python train.py --num_hidden_layers=9 --hidden_size=192 --num_attention_heads=6 --num_key_value_heads=2 --head_dim=64 --intermediate_size=448 --vocab_size=1024 --hidden_act="geglu" --norm="rmsnorm" --norm_place="pre" --norm_eps=1e-05 --positions="rope" --rope_theta=10000.0 --rope_fraction=1.0 --qk_norm=false --attn_scale=0.125 --bias="none" --tie_word_embeddings=true --parallel_block=false --init="uniform" --init_std_qkv=0.0381 --init_std_o=0.00636 --init_std_up=0.0381 --init_std_down=0.00589 --optimizer="soap_variant" --learning_rate=0.00434 --beta1=0.95 --beta2=0.99 --weight_decay=0.048 --lr_head=0.00469 --max_grad_norm=2.0 --warmup_steps=200 --schedule="wsd" --decay_fraction=0.662 --decay_shape="linear" --final_lr_fraction=0.0 --batch_tokens=[8192, 16384, 24576] --max_seq_len=512 --doc_mask=true --train_tokens=97580000 --max_steps=6415 --dataset="wikipedia_en"
Each number is 500 + 25 x the weight over its row's rms, rounded and kept within 0 to 999. Layers, rows and columns count from 0. Numbers have three digits each. The size before them is the row's rms in percent of the matrix's.

# layer 5 MLP up, 448x192, rms 0.151, rows 100-313, columns 0-63
109:470527505529518534540531513528468538539493497539534464492494491499533513442524448483535502474487512471502500492477499530538471503514518512503503483490471484509498473513537541482486482510486498
096:496463507484503480497500556482526494440490482512481517498508506544510470499487501441541479526514514514496478556503524512495477483548565457522513469509472478493473516528477496526496488492519478
104:493500484485488477506505517488546508484511487472509519507492487498476510443512483466533486473506458496460515503492523498547493564503471527485498516447502521493493529502499515474531546496502479
088:447508535564564534480546513487501447515480534536460493525512488543491511470464476521516493530496521453508500516497491499468459544487472494427477479481523492474463483532503483497525536517497507
093:541465514515503513482477500502521522476495460526514525483540527517512468514469465506486506501523510506516496525545481530536508499512529489493496479506545535506523498466477499483469507481511493
101:556495534509533519465517483522506511499516524501511482495490455524524472539483507549484489465514478539484495540516527507514530469521500498444516515513508487519493509478515518534537490513493534
104:505522527503511510488483490480450487504485496500453515473459474499488487511513462516518568530504475495497467470528498520535524478558487499485520516533498516481467476534517477478481478473519507
100:503495498494483536490488501519476531488541493534493495500507460521512553475520454462493476540471475498499517480459509500525488564528511507509513542500495520477486508512460535481495486473546468
103:486555478523518535533513532541548478490513489455510501520496525537479490483516523498506535483508485502556478494461542492489523522480522495510488466452513418474466539536540500480482498493419545
101:539487467530515512509504497480542481442484481562511536456539497516529479517495486517494509476502534546458454520470507478544496496489547472453504513523503507512522463509531459489517507517509481
117:484509492497542493531518495510521527517479488487505538456517453510472573494542470469484487495564491538488510486493508466504522507502548496485500495471511494507546515528483514492446456514544498
104:518477440487495544493519529526543532471490489484473514478522507538480530503500512495495491523491497535499503468501490488497497476470525536517474488463525504516522499468505524424471561498503495
103:492516477510484501489526488528530491553499535519494460507521478480476465503540535516485502528514499501480510497552490467507494475464503475462517532491506503467498474490484491506468480539543498
105:503507503506498466520473501509532510491517505481512492511510493531523485492474527505494480494536478515509508508524521494487494492506457503524505497432471472502548500484489554438475460495493513
104:507472475524491522463520522500505528515499512481502502497520507490448531500481503501480478493511527510499480498486490517555467443508515506508486497554493553460496511467464495492523445487482487
104:487488516494506491518480457491529529480470521470530517443488439484475496486501538509474521507483513475506478532522459503535550538484537504476475456539518493508491442527519525500448516487509517
097:506499512495476521444477493501493538477533459514528515475482531501461495551464516524452482495477479480494527529467459479470464488475480473496510542515467501539528467501431484523428490505469505
097:499544497523502479510511526509473511484454530518499520525507498474535547494495506527475479490482526493496465491534511500478502531493540484520482478527533477507550465489505474492495506511496486
097:538509503505486484476484524532483464484451455508522529493540506478508495508500550475500526513489491466478492528530468498504502541483491476475483483544499501535502519513486491515508478495446488
095:502526461477483483512501479499512534502490490515493471534537469497492441470510438500473485453467525518498494450529507505535481461527477448518491505540517489443495499519517516556456488495517512
084:466519508493513469471534514482521500519522493519468523529518483511533580516463487508493527500535500522496500448467536522447534522478530498495524533510552469488484514498513513490527462499504518
095:490482460464542519525519509552493522510526483496515496519550497482509492526493525504528472484503517489479513475495482500540483518525476528450457504522476501424522532499438510479487481483519466
100:457462539488486531543491548517492562549487474466531511506479465506491446520467497503494490529521500524520468455494514456503519515452504490513468553475528514501492472563476524491527508478481431
100:542487453478480510482518499484477521530503490511478494510530470489499482492512504480505511539477505489480496503504496524480495470542540494554447499507551488499507484497502533479486541478471450
098:447448491508511482487516508503506478454485500496522488513535459511526483505463480495470487434524528502493531501515515481513509503509477505516503535504528521498489470553505454486496503520493512
094:487485487503488536518519477536489516490481525538511498499478476510485468519442518455522490462506492495520517560488491505493428497544520511547496515516481466503485498513522485501504509484472494
097:535511484467498501526476466492439491481532505536496495488500525496494506533521527528501528509485507492509493522532514475505503511495510499519484491471485498502474537499474520480465496527555542
102:445506514503485487486461443494458515500498491535484539517484493470483495484501498513454507499495487493501470528480478509524452528512490441516447503481469525459477511507493501517501517487491521
097:516528494529508517539507493525488526473532548483490509534500526507517541475518505460467474538491472469471489463508486505474514487503574446483514459502489476541495497500522477468437487516490466
102:527488534526501514514464526484501512482547506458482512510558477517501523513528508516455489524482484480505490493517477509537498476514481464446491483504481484466511524466528523503509518474445509
097:508542512473505471490497511462540523492478464499487479521460502490468462490475541500467470540502483478480474563524494491503472517520486562487511499535517464461475482507487481478532488486545467
095:499430486479530481498501503496516515498499509482461488493482448492476505494497475474540496458510469470501498450475523497505515462513526489481468468501520510496493488429515469497512473524518502
105:448489499532494484520488513460480532569514509486522480535547557498491490489528479521489494516436514529540515502489523504551514480492464507525480508480522476505514482544529487446522472525535454
101:502489474495511506507482489541497511511528487472494491555498536508495474485506552485487453483466514494469528465545529495530504474517484455468489524519521533549471489477527465484486484454506488
085:531493483503468522455540471529467557498463513501551535490542470514431518500479510520510472487483494477482486486515473522486508530525481523481478501545480518471507510489487515538521512511492430
104:487512524507511465487463523505459469540539488489500469515533494523445537536488516513539485533513471489516499465487506486473512487508523500471473507513511509502497475517492492503502485542461459
102:497527476481485542456520454507516505512499509496457441523481557478498525516511496485490495491538502533500519531497497515475499529501506555518531456453480483479488485535490508528465495509523488
099:455501507523545506501486468467480504513506500506530508505508512496479524495483528492496491466487475581501517491466478506488464507499502513470523532461535479512499458533513552495492478489509506
106:508490486492514501498491425502475496522508560524516535456489497521469495483511465504525538496524472525510485481526483491478510541478506497524506501477528480519499506521447438500499500516496480
098:482472508518510545501546517482467556511543533516514496465520463495435485514505488495523502539515542535504489465496503516516498507494459471508539451496509476542492494502541512495558500469482484
111:520509441517550466477504485503520472505526477520533529505525485478476480494495525495512533525472520458545441499492507545502510520513517499487525514478478550502509499499515523501517498441525482
100:511484505468528515513544511496495475440469513499513457498494477518519487482507553505504484527525469489493490497502529453514511488514483498509512553559480468480519472468504450478510504503498491
104:477492496486502496505479526497497506486469521492516547478480539512503496505546505519495490478496493518487494510464482535499517518514464492458509508501454538479482495504544496516519493537483490
097:510500485514478492493475517469530519524462498538516509527461509502467482465484473525495544492472503489530541506489544512486484552520486494527525544464497531469478508529516470498520515537483505
095:503497492469531476506489493488504492485521482500471490467507499480472457544528468453550491553452499496484519500507475475480501483515486537536487533497516504473523464495483524514524442517516515
101:506498521501507507492444517490466490528503554480518489532549453506526462520514514482489469529486489498470467465488540458497478493510498483488499518459489511479516447523510490478531489521503532
109:476561470526488521520452483502493510498539468524520553480498530460457526468484486521503482462539507487488518494481486538486484497523511479526501502468509492492494526514512495490546489524511486
099:463524493466474462461543508500482477548451510511487537445534464516547515492515502523507507490534524493489517496506491468487523491486502524549457463463524522479516531497502502501494478516502470
119:505507475498496503489496493503513490531514472509530526523558521552536494491485521513482517509467499462485530449486544485504504469489496486502538504496522495477515521523438480478496527467462526
094:529446484469535475495533523477523463536492492531475492505460477486522497500484508507521490505517522517494485506487461479488547502491514487451514514488520462454492481507473482495549489506473487
096:510499509535491523469493514484511533511498469497469478510523534474534486534485537512506434465453489528504534461507490473490499481524459546487496483540478494541489513523518471527508487499524508
100:505507533507537510477506482496473531529496493513550500477518476480491458484520487456477489527489498504529513502486546458530550465483524476528493473455556495529495520501507482453490498497472491
102:495475512501417464533472501484481519500518467491523493517504501525500466529484494502440479501542494526516496487508564497536488534508510504501503514488480523475484539491477507510516464476500492
099:484521449514513526513467485508491519551535508520486496483513506549500533511486509537519470521494513523493498479524502474474465472517474486539507493478473509558505532512475523500469498476476532
096:449509498504530497522474488492513472503505500503444522497457480460508534488498510502518483530502527494465519521522502481512479469547484513509504522530459433525473496506499541493482515497461493
106:491540474501508511530516504514506508481520499482492485486540497493483509507465459468524448529518460517539513523463497538467478523494539482485534474512483557505469493488449513459508478491513481
100:499514496470461481516533508523505450512560515486531493511476503518506504537528503457506503505466491492471487499483516505497487486499513500545460547485526517464508473483490504506540484522467508
107:489492536516491515481500527516461526502543472476500524513518479444504491491534511508469500510515481488510533436510512503512510463509467492499511522493483481540491513518501507473505483529507507
103:461480497486487502459476500523476558464495523531503518462471478500518473498455518517487490482479527488466489516531525468489492501504505491488540461503535465517507453476474520479540518533504502
101:509489471498486499565496519523516486502494503483514475463454518499496519469507521480518512503506480531494508509481448529493538482453488492512456517498455517539510507519522504497477486505557495
095:465522495479473506474496499492499508490547501493483470497516506515524483506469501478515506483512535506497500464480488552494481519481491489530496476528472490502483464463520503516494440519484502
099:535460485459496473468518518537527537500459490500519501495558508507531491497469474498529504515501508514552537514508469532534467466493499440465505497496500497524515499501525482482536495504544502
101:560466472507505460486458519517514503520506528524508529531516498508474513496477469483503510464481512501535474521558473481528495484506459476491498469453460484482492457484501505500505484489520527
088:534517503510549485505517484492517531451531452488474501482479495486507520505538519478483493472499512537453491442471483536515529456489490497503522501503470512472475518487542492430468508506526518
098:485496474509499484591506521502477512515486487542497508495492489488512475483497478547510545480509503498504520496487497505511519532513490468475468520485512516500530464462506501495524519500540460
100:489477533460520457492548518546534513499526482513491499476503468494451513485460483548508520511525532497536531482493528536520495501458486482542466500479508539470494514515503496464490560480455488
092:449468509527513503544535510498521459487484522498505496484538525513489420516534479450477514498513517502483524531492470532433519518501491487487474485476483520470479507498472488482489495508462512
099:519529484494472513476538498481528463506499521473492464507494522525471514471553510459512481491486489502496518492471478504524502503483525479426521494492512540511547459546530522503519456479459532
104:482511463488523481495533538489526490517501487529513485488504502499494480503461476528519505504514505512491532521499503518498477458464535498506517547474511469529493496482457508487491560430520488
098:525487509486476459476504504531498525496475491476477493532493522550475500472522468508535515479489484506497498511525510427515488516498521455552517487499494509521488497492486507521504503532490471
098:547471562478479464498514513485510519487445507543488510519492551498508509544488493488499471507487504505492518507530481483500499551471493473467506500467488433498534505522499525501530494554468492
100:560498466499519493507487464473511511487542485491473521470500533505521503508483472481511515538512507523457501481472503482513467481554500480506527484506483462490483487516529525508533516490531540
099:513476490539512474529525523521513509530520508528508499509525490483485486477490474467533484533471471506476523545472500520479478526457523507547533510450467472469464526505497486494492528516516497
097:499480496543498491504499475482515521514459519476521531510480455512517495502476496512513486481494442490524473511479513500475503494506499491522504509471446474510536532498500525458479516521515468
099:493516486530528496462484483454541441500483520513515506538468491504504469536526451484522513471495488451487490493541472515468535543490472501493476486491506492478473525477510472505479450533515530
104:518562541492533490490494491495533529500490471513533505527551508510469474530458510542511437514522469497477476506512514505480525505498514491488500493503507530475472517505503522494509536564516485
105:479474511545513501522487480493518504461462448525465479511494503499522524509504448535456503506487507539480510452503454509460554513506506518481519529498450520509533501521509500530506464461488497
102:508484507488522471545556477550487478518504492491514540515507516461488548504486506503485523513521478525514492478493521526477525536514450535536491468493511512507475484523488447498513490420508522
091:455497490498514488509523512512466464495457510503500519536452498511542491521497504503521504500564485503524524492499510559524461485527499512525508481509566467461531518446485496499472492495525467
100:497489520517483563494551520460525480523488533544523496453495499494493494483503494481469501488510495553510438495540455480507495521512552509486480445496494511528508428527506481492535528457510526
107:518506496488466480490506481495488521494560515519508470494478505505524475529520526457527463531541509497505532501514499526507488526479510494518484467500552470446549492535540474497532482510484516
099:520482509459507481512500462469480475464514476547450510518487512482511491448510544493459501540514475469515492510458520498501502492511525504491492499507521501517507515486506514549513510453521531
101:475518529538499525488497504519469507512474520523499495505497506505537524502475549557472499526541496476490519492467489485521526466503492543503463555519519523455512537519480513462508518502502502
090:534509488511452550514483525543553577512485516420512489513486510504511477457488542492509490527475497494506493497488526511540435503511525488501506480496528524516521514493513496483506484509501501
094:501532543520485488481489446526533473565522520460495464526516501473475515506519516498502484517481448508459494492497480481502539489482468480501514463491519504518438475516472531479499492489484492
099:517509524513478482494469498507502506506531499492516521521531539489491488504518523504498507496487471524461534486534452520481458527487473508494507490490518506454521472465451452492496509475467510
105:496512504471506507452497496509470476521481543536530479505508493547464516477516505489472497485504531471495480473520512441494526515466498500502459465508461553496489507522511445490519508483515550
098:528494472458501510473476478506492458510492523549508489491454494539523510527486533482536522506488516479535444514465479456490546484476508450524545525501485457456483491465469519520468501512534491
093:483463534486480456483495509481500496487501494504505488523517507531520502472566520486537452521547460496514533554469498487527534510477535565509477455479507522554491530488449502505515511459515522
101:446504509511455471519500515456517544498447475506482504487504531521497516532565496459448478534526496469505523501538502516510508539568505517525465490494517493533462491563514494515489506492496503
109:523553516503499493530495474508496487525467501547491493503506500532512485468485470477497485481487539478494476547477510505478499503495534527486523517490528492473497531500477555513485506465471519
098:538504505497524480482518426480527520506492515482473463507485461471483504489490518516470527499486539520495522464475548507500492460503567490513522465486491529509465490462484508485517472457480518
100:527484489465494492535453505466512495480473504471494543450444514495468497516506529473485491501523510568513475522511485471495481458508497522500456460489475496491514449498528480515503495513490483
103:490486492483475481518534521466517552445486466544495518532504556510497480544509493533489503516500550497471524473454473520489466479493504503471510514522514482473548539484486544559491525477520512
104:529469531495487455517518583523483504520509519528492535485509466538478482520513483508497456516501497518484525486482473515521479490466492532494479510486517520450586509499508529481510501527497473
100:505484475468520495476509504486524478481490518487512487507467538518453452477526525492498502504502491513524532489491517511460543537488470490490526499508468502484493513452509466539473474495529545
104:515533508501483518501506467494514556451519521474489499531498533476537523459531494509514486455513485531486467488492480466483501508509510548473548445510493491486486473520491455494512500517476532
102:421536523515519506472520493541485498506503491464482531478467499465521507529537564506535519500481482489491500468477525472447527469512475509460506490522474495487487484534472493520511497506499486
109:523499518475497509533490446493490514502512506509509473488480537551537495501504466485492499527473486511479530466497505526536521500541484490522471531517524517485512501500510466511518487485487547
096:466497516514549498495533508513483514486512491477533467496502480482470472475531477468497465521527481531503502469528443543471548478469487484490518481482509503506480500525480505497478508513465525
096:482475522483530474504515533493509463486509508533489545514486472515509493440499473487540478528524560480543476519525434483492493497508551492522523521496503491525460464581501484504503543504506521
095:490524512482503511489460513562512481484486487491461469537521512524520507432547489502500511540520502523507532476481486524474487506489485510539479509476485510516483490447532518479520530507549485
096:528502568494458456546492510474519520478492510492495533545548558488478516510499503504498497508495555473492519511488515532491506500524514463494497489513484512500481527497511505500482505524548514
103:481505425488521477488516478525539501483504495505500508506526520506563500513494469454477474517474535477560511472498464459519484510568476530495502493486486483485456540529514509514503509479456455
100:460487532534489491532539515528499472530453475486508495503475531491521469472480493477448507535483543456491508513507490509475504504468484462514458547526503488535495486480536502496521501493512493
104:491495462517464524548526499501481482478486480515479474513489480487488490508467524516489529507510487504556462527465512504538557504461523510493497442491540461516521503475530480502515498493510502
104:475504475532509511469457506490505487518516522512513506450514483488490484452522491519514503536534490511539519463529551508517502505529529481529483505445536493527554546501518477482536518520465515
094:520536493477474494531525519484514525510558480474500495442463491502487507507501445504458491496523520500460450518520505517533518454518486499508461531489523510472486520504518494490482512439481455
109:505475493483494465481517492500477500511562540492499503489469499457519474495464501475511502442522519502491495489468477505476539500499513476479512490460503530515442524548479482512466482489500492
094:499533494512535481526504501490456504458494489503489544499480534525496487530508468523477529510507457503519486515485479501454476468491519521528476521496449522459481536523485498511569523475478488
098:495528500497459498445540534501463482486493543527476511497511522477512496529514522515507523455490491457477509493513515503547499478500532521522530496490484523516515476506504492525548473541450520
103:487482479494477491477508501499463478489510497499482442474488508527526504518499513497508557500507478523484511494515474480493487460543500473490575507468561471511508513527535449529502478475499467
098:514511487498488470502504467462506494524493525557525536481535457478517466483462467522516518482498513487512561503503489455507515493468517496472502502509494462476519522538456506528464512519498485
101:488459484517529518500496462466484516513473499522492486522462580504521525514512486527515494519474512515522482524478481529487492522489520474489510516488526420485482519521504512512519495474508505
096:481480447501490480519524477505501518555512477481513492505440526513536501458525474500454505505453484477503504501482535498497520509519457521523468521490449522511527512513466531485506535443508501
106:569534494517512474515486489491531444483456513476489479534479485496531516457473460483495523496480482482523486509496476492482496548408545448501516510470457454501512498511538476502501512490486501
109:504498491513495518503542487515481496542530520475502535499532499479502505491506468511503501513514512501512511520543528467524523524512515495516490560466501507476509499490505462500509477510503519
105:500486521507518467529511485517513476502533500485500492427505483489514486487505444497525531484496521512481502554512498521510494497562478515529502508500469540491465494517500482491543473493457479
100:480503482456510478498542483460463508454484484541477505473461532490508511500518456502558531526524491493492513466444476514498474489469548522506518512513477501475473491466474535454500476510481483
098:541484469447472507497502479517475471529524498489510521527529512501480495506484513523504502513528499498485484516523470489489537509509483534508489529467499481492495466524546508465479487494501540
100:521495527493496497518484491511482458516502536531500479494510496505501510484482451527528476419518489486520500507532485477456497466487499498468510474488478517483453533504465515510503570504478519
097:500518509475467448525466482456533561556467500494528508507505533492453486529503490469490470492519499488521516521466493527476478502512470510482485551511494498504525520486467536522476504485466495
097:499535548500515493485551504512496516510502499507502511503496482503513467493501479497491527526513473519510510499483527505429465502550502507537517509524507542484495532515538477482509526498470514
092:494450485474486522520478504451476500501481488485465476492531523511485495453526526474571509494452518500507479551523545523496492525451523415563463468503513502530507505527500517530533467550506531
099:500543510491484516533520488480512496447479508523512480521507532505480519490490517494471523483501543519501493508537493550511528534532515483519506463510525518534503509508493468493515510498533482
101:496494540522475467518530512515508519480470542523516477477496509538487465469501529525485543534519531526528499504518483526559496550491466548520563505510591498455508478483470527460498496499509514
103:477485497522443510507522532554515444502494507503519540508498467540473495483546518478551538487481472492522519490498485489511525514526549479439492493501530477493492501523473501477455542513530524
093:510503486543516481473485496497469526539489494483505465535514491483447490524475448500481499454523457518511494464495512463540480484493480470516487478484457519547484521522521516526492484485502456
091:489498457493526518538514481488543545469536507489459514481439468491471541475509493510505509532494484487470479495527504506488527489506516513482484507511509508494537521494491510549480500501486546
097:494509539485541505517549555491452447464500553496498492456543518499501545508499481468522554548497501516503529475512485521475508484493486517476519473526491512520540475487518475490486489520500494
111:515467463482512495513499529495493506531518506511490495461488517470511463518515489483516500527506473558523477526494488474502541528494525511531477497486558531499521488509504497480514502558486487
097:538492516489527488505507483444476510492458477508542438484491459472534529513515479522466488486508522507486479513485524490527459473502489491522491505539509495476469495499500492493486524502525546
094:489487507528519481551481487520523509433537495498506464513513508513530483500519473495506429516511516481483509489500456515483525496486484492495501494513524472528552526478484492469540477472489487
101:504469548504507512491499500474489526487484514463469515520476467521483498503501487522521523485504502479497537539496537502534495554498445530505520517524506523522472461497527529550517504507532511
086:513495485495513471498490504510546457470481503460516492480493517475463477485541510467507506522491525527463487511516495497492472521527542508493523537522469532455501524529502513514523521488502500
099:495519430505525479491533523543537489507551518475532512468499487515498527474505500453545506497475548545515503535475551478499534480484509501494465511544503498489496498500539521506496465472495514
097:500529507501493474494547521514539485522480485481479471464525486529454521525526528553508554495503503526491550470562503502540500496513485516501518509471532471516500496479513493528504515442508479
097:496479503497475494523503544503496493487515490558490517483503507492472509472484513477498504509499497540479522494440434506490526505543589530496502506547494497433507458506489494517469471504508496
098:498490501494516511546475481532468550536480494531496515498505473494554524547524549523498493460495491513505481538488515488518507478488508529489521486482476554484483507499488505440494533469556506
100:545497468561490467487501472492472494526501495497489472464493496532511529507522498442531501478480521513459468525513488452483507496508496486521490514511519486497496465502490493469518530501474477
095:496455479513523499495523513544533516523477455502495521458471459519525504518489505540508506522516532527515516510516509462500557474504536501455486529484499513511506524489473521527464486561498520
105:511556517513530522487506510457512547504467490461496474506538491547446468485496460493526480513514506527486512516498460525518493480511518524499508466485502484501480508458506536524505464529553472
092:526501487476507507498532512486524488495509520481480546536503532549463480507495458500471485499516451490489472509480514480520565504502466505516498462499525552494500505527535470456497502521463495
106:485481500510493482526504499484517506510493552517510515513498488500505491497524497483531512469524485509522508457501507454495499492500484503463491535498493473457528551479508494480505497502509463
094:512480540490505502475506458458464516467509491549531525476519522490499438477518512507460486523511469477534513481470506460502490529506510479515528496484494510499516504485463507468518488443496546
100:469461488528529519484497496485462501487477469499525515454459475503502510508480475533486497476489517526501494486519516509525491475492518513502484516464482522455486463484489505491505474469450504
105:522449451471531484523531517503517496480478491502509503480483534494529514522495490535467499492503494505495511498516484486480481507438501468466488511540531526515494501494510528506514506512480518
108:449496519496494521453504514462525465483527500502482520500503494499520531509470481529512471471505496543521491481552502504494537492532548536511515432445527462519530514504491526458508523475489456
092:502511436471509485514503521487474519486493479473503531500534508482478492501441507505561514522459505511539487521495542500531509526498504503497555473475487524547473495479471503534464485486512477
101:507512501483513482542475481518471514503493530544528502496472493497487486562512454555524505521454481491459486444511499499484490495502505460441467544532498526517475538467509530465536476500449456
101:500520499503502465518513480489494491504533505515495532473496485504537523501483462500506509497453453490480517470511502492530476551547448513474506531507530463494510466447526491457421490531503481
101:498537473480488464439510507485498469504524505497498531530541504470477512475486493474516501477514482490523479524522484509498490494468518507521515527507529523479491519506506520505490462520537505
105:487501527468491536535489495493479499509468455478494472518499509491495507494488521510497484509504493509496507502494521516474503452472491528446532499534495499537530493542536517527527467509502518
101:521508543485522503458491510494492484498475514512461510516524479478480463494478471507502525521526481509473482554540578516492524517490518541481513507462511510519473504502503483535513482500517480
099:503520432513485546528513495515478521526547510494475510513469482445456533492545519443479527496534497497499520523511507480507452524557538490488538509499532532490490478515543534525517525506518521
096:516476483497485457540473511501533551518504500488485502477547489537501519510490477483501510465477510556520507479505511472487457486501535506489488420543489509483494454477518512493505480514487538
099:510501537523462468464523481516543456524502522505496505528533489530515511513515480511519541535536514498501475501477506526434492495514554500475530464450483494537485505496503475473536481498464511
118:501509497473492494481528472510511538482512478460502432468513525495529503448495519481504476478483516496524460498558556545504532507478518467491512488474491497466511466523504527472496517513455491
098:515446523464509520527464515471472495492446515517516450476533495457526461476532497455463504495504480512483470511506460524525495452495529497535508498501449513501497491495513507490516510492523452
093:532497474486471539468529505496485477503526519510475506481515479484526477494470432527532484468513481484512505484500473506466499515498513537468474509518543493524456500524476513508493501511515488
103:484499521483504513512521524521453484469530499531540481482494488490502518491522517489494487478486502494569487521473509482475537490525470472470495497489498468522495527517481520548492561463481486
095:514511481483487497455546477504495526542512463493502524524519520492490494519463497493479496512514473491522486523481460506488502508513487526459518510489478523522505497509540472513566502521545519
093:499499457495498510521496478505524468541471540516492473548476494474494515501490461486464509530520516512487490459471539491481526511518512506490546529488528514502461497496520504499473501483561511
101:474460500483499508508516462492522487471499506492529516513493532540483504515453499525520500516509507491522507510506488535523535526510486476475452488547547502496480509517490497504454555511510530
097:457488489511523494496498459532526477533533509491477520500468495489513483498499496478510503485511530509520504438545506505503498482499471468500494468507501510466508522482524500486518472481511506
097:489548553530519481536462478498479486558486501514504514502509533494506476545488515438536480488504564518511512545540470517526478505467490467536515496499533469527490519536499508494519509506503507
106:455492466483494537532475512491523517493532519493493498483494511495488487459493527513507491512537459504463497522508500529546498530427524508498480509528515533441559448515492513459499487559484497
100:479539481514494552483498476483520511508485534548526472495510496520492466513535510519564496526523482506522526484519499497504489479536525492506533539492501512517509513493501562498476547487500469
094:525500495497476511496511475533435486449481559482476466493485490530459504488463501503481500506474460482539485493513501513511471508565501499438512514502504538526459495478489483511519483499446473
095:468478483532500522537521520542478522467492473532486448500519474521536526490483527492498487433460501525521461524528460507516492508521513533504549544519469500490482531488473480541492460477515496
101:486486481536500491481546537499498421526499512486475451482478467536484515489489508490524517540492534479515512500518512527515502512472479481496518515496454471503555468521465461514518514550480513
094:489482481505521517489540531507471545458439540511474483488494509507489528559451496468519513492489550536505518457535481471528496477501480485470470455487524524482506492467507487530502500477485472
099:465501489447501506501480477464493485509493481500469482480510541476528518477490552521478478506454507515493476494474478517470500538523521488479511527525513508489519493518520483456495538464501519
094:537513498482517495480543478517481518507485509501510503472542517479499518506528562467529527484507500463510504508477524463494452475473478511502498521519503487498498462463547494523484495517492516
101:520480511497500489465457490491500547490536501503502483503504459500488514511495504507491522494518484455472473535504492486466518465452499492476498472494490502510506500478455496474498478525501490
101:502529439485472543482543495523517521500474535507484481514490503471483508494476499536541513476532495494492490481492493557502540469474477524499515506497467495486486472531532485480485501488515519
093:457485505483493521463475527471466509539485452530487504514495544496502499478449482533459481463507498488540516507503561528476497517530476508470492533488502467505463497506519481482492469493493513
097:503474564466504505504506476513557533492512439481574483508533512486527507502452486496534499511506499503471538495507496503534523536490557513499535539481476506480497508526481519492497524532522528
109:502551487491476510519501494508509492482481474478480471543487493483471473531505505454527514512481494514493523521521492549437443509488510502492491522486495482516507553514506492508511518538489522
099:451552508482472518473446487463503459531481500483484496507537476516524495504506565494490496467478479465550510516513488463535488508480495479464531511481515522506514534583471517478470526454509484
094:482508495443535488514482471491540532484501503512517542531489519484489504499482506514481460465486466504504481493526529493494462524470468513511512512502481480507512450514496513519473478518505491
104:463493467475507503485525462469464500527517530506491466507489517539499518504474453499547455512514488511485507499521489507522531492491484505594514487498486479475523506469513483460507510512459523
107:526489528516470480539489484490515449520512445489485455513535492486463486528506538516495497509472515490434509512471512522501501502495490559504471543517518543533491500507508453497479474507511503
101:515509512468524530521516532517528511504536484506508486533496501470503515500485556481467497541494502486552476523473505505453508497461449514516521490493524489448497505505498456502527503479533490
095:482475503500542488508516489474485505474475537487456517474520473514509512493519497515504485504423480485508472468531462507494502502503491555497490503453494494457489475512476555513518463506485508
110:475467529498515486522513475455484522489495558466487516527488528489485473525468487503530519496489478520494527466479523453469552483481512490538475453531491501523499520484521475498523505492487460
099:507474535517493511481484514485516439496487463534460443467504507503521526500525520480501499482521499468511533499492515520511531543492487503524488545441548506511473497516474492520487475500493512
112:490520501479507538506466537503526537508511496493482511463454517480518501501452483525465536516502495510529507514532487514507567451471480481495487477505505494563473485489493526440470504481488505
105:460483508501484482556522533495503482530519510504536501463466506493476480519522509476532460502507529511515477506511486535490498516486462551516510506467475475477516473472476473498508514490506555
096:484452544525509499522528525504484508509517470524512493534493467501523498516523500447496461545547517540525481465478502488547531527473460535534477479488524508487535497479540497505483498494495460
102:507519451517475471426482528516500489504490550498528533487533498499468537517525519488518485526499511485499475524533480476514503490511475489498528548469537464473520463491530475488525480507468479
104:448494523518468515490516493462497526525494495504505505526434501509504478468523509508455489493514497532533498549483507486493493535482493512526506504477530525550478547494514481477505482525449452
097:519499480460462465485506476527486474461509531508496492467475494494488536488495526468520519475535524496467508488513498510509465506476526509543501461484492450517526505457478495542500471550529491
093:482539532538549476534460488437490525491504491510508503467535499497524457512457502524438477486470496495468512545496507457503516490466517481502555523531490515496525500530535455523447514502494482
098:444527529517502524514497467478512459533453543497440494499476476535494476455524533510486529504481503498502524450507495482493485501465526481489522482503497503455474476511540475494495490500502501
088:503524511488464542523476484481498494515487512462519469512511492497473496488488516508513518511541524500496484493475486461474535470508494512496474514521488514512513524522514530476508503504488493
099:554514494506522493514483501493465498528529505478477503564477474515472505497489434510505480531471499497531501508486487506519494520516467448469508502494465543511499477505525533491533482537499522
109:530484509468557480468469508462515520495535485455508565491494475487505498518523461478491511514478490546452507501510523518482512539517530470489502556443512422478501485504546486515526478517486496
095:514492539512496493510497490486545535499493505483494530473500546526490530455506470524537528523533497511509526480500485483503510504506502516481527490510497540485539535475496483513544524468502489
106:513523470495559517472489503489492502454489471493542485526492483493475503470519467490494510493498453503513484485453507522526503503536520517479519495509491533484546506491519515447537506509512505
101:521555504524583508530473491480478489469488494487507483503481531490532527529518471477505522466497513508492506494479500523432475499491477469526537512569514501500513503501489477529528470503534526
100:507532496495488506506498496509532447504480514497425492551464494494513456489522524501559476491512493497504509520510488515498475474505507480464537512515521471491501487530491533483471471483481516
099:475504466522509534497477501514496526555506515479519464478489491474548504528533515468530485445535497533489470482511500481522483529490485480480490524472457495513490464559488523492431458511543477
104:508453470523540508502520498513517497569495489541567510483523489516519477509485532471523478462533483524517520477485479491525508487502508512536444517501493542492528517523488488441506517503554505
089:460515495511515487505474514546502510487489525495476467541505490482519500479505465497513516507512506527480504459518510521497518511537496456550511468496549538499472488536519496472474518531496554
093:445532475493473499547500506530529504485506515505525532527562527520484508503521473495509439482540496498521541486539509506519484538481529527517475472481489500497482530534503512472452518499491519
111:467494517515517482455531527484461483509500429490538484548457467531521517484493478526513542500503492447509455491501443438521454505492506502518501515523495479480478496491492521528489474465557494
104:531524509495486447497504484526517495473490469466544463492520500516488501450513523486481533448448538482487469520512468481519498479487541489516466493497473500516466518563524485528484481538537493
097:452521486464488475461468543473501519472516487509494484457497481529464543471464555459479497508495528491540493460506482512519475536437500525471530510514514473503459498523521502551528507494474551
108:445489485483475484504482487499468515517494507479483547535472509529489462533496530484469550493520462493505531467486542494472495519505477490479478473463502481503525478500520483503491520539526504
098:499507503437501533498528523516533501503502491521502531452501495501522475465530496506446522506510528543518511513597563500516520497473470521509483499480521493471509472498448505541482506518498447
094:499529528496440484536526522507515500444438511519510484442479489532504506497469543520533507508518516448489496555502500493485495504503504524486479509453521517486518550499463518467495459489494487
100:506503484573511546500487510508525480473488471491479494507489524519527487481522483486479520437467515556509458496493496437520475519549523535504503484454528471486495494482503522463486490468507510
100:461485518532520494456540531479521454515487482503457544434513457517471499478487527497516482544502491524515504528508540520501501548471477525478499505512513535489474486497477481480526477463502463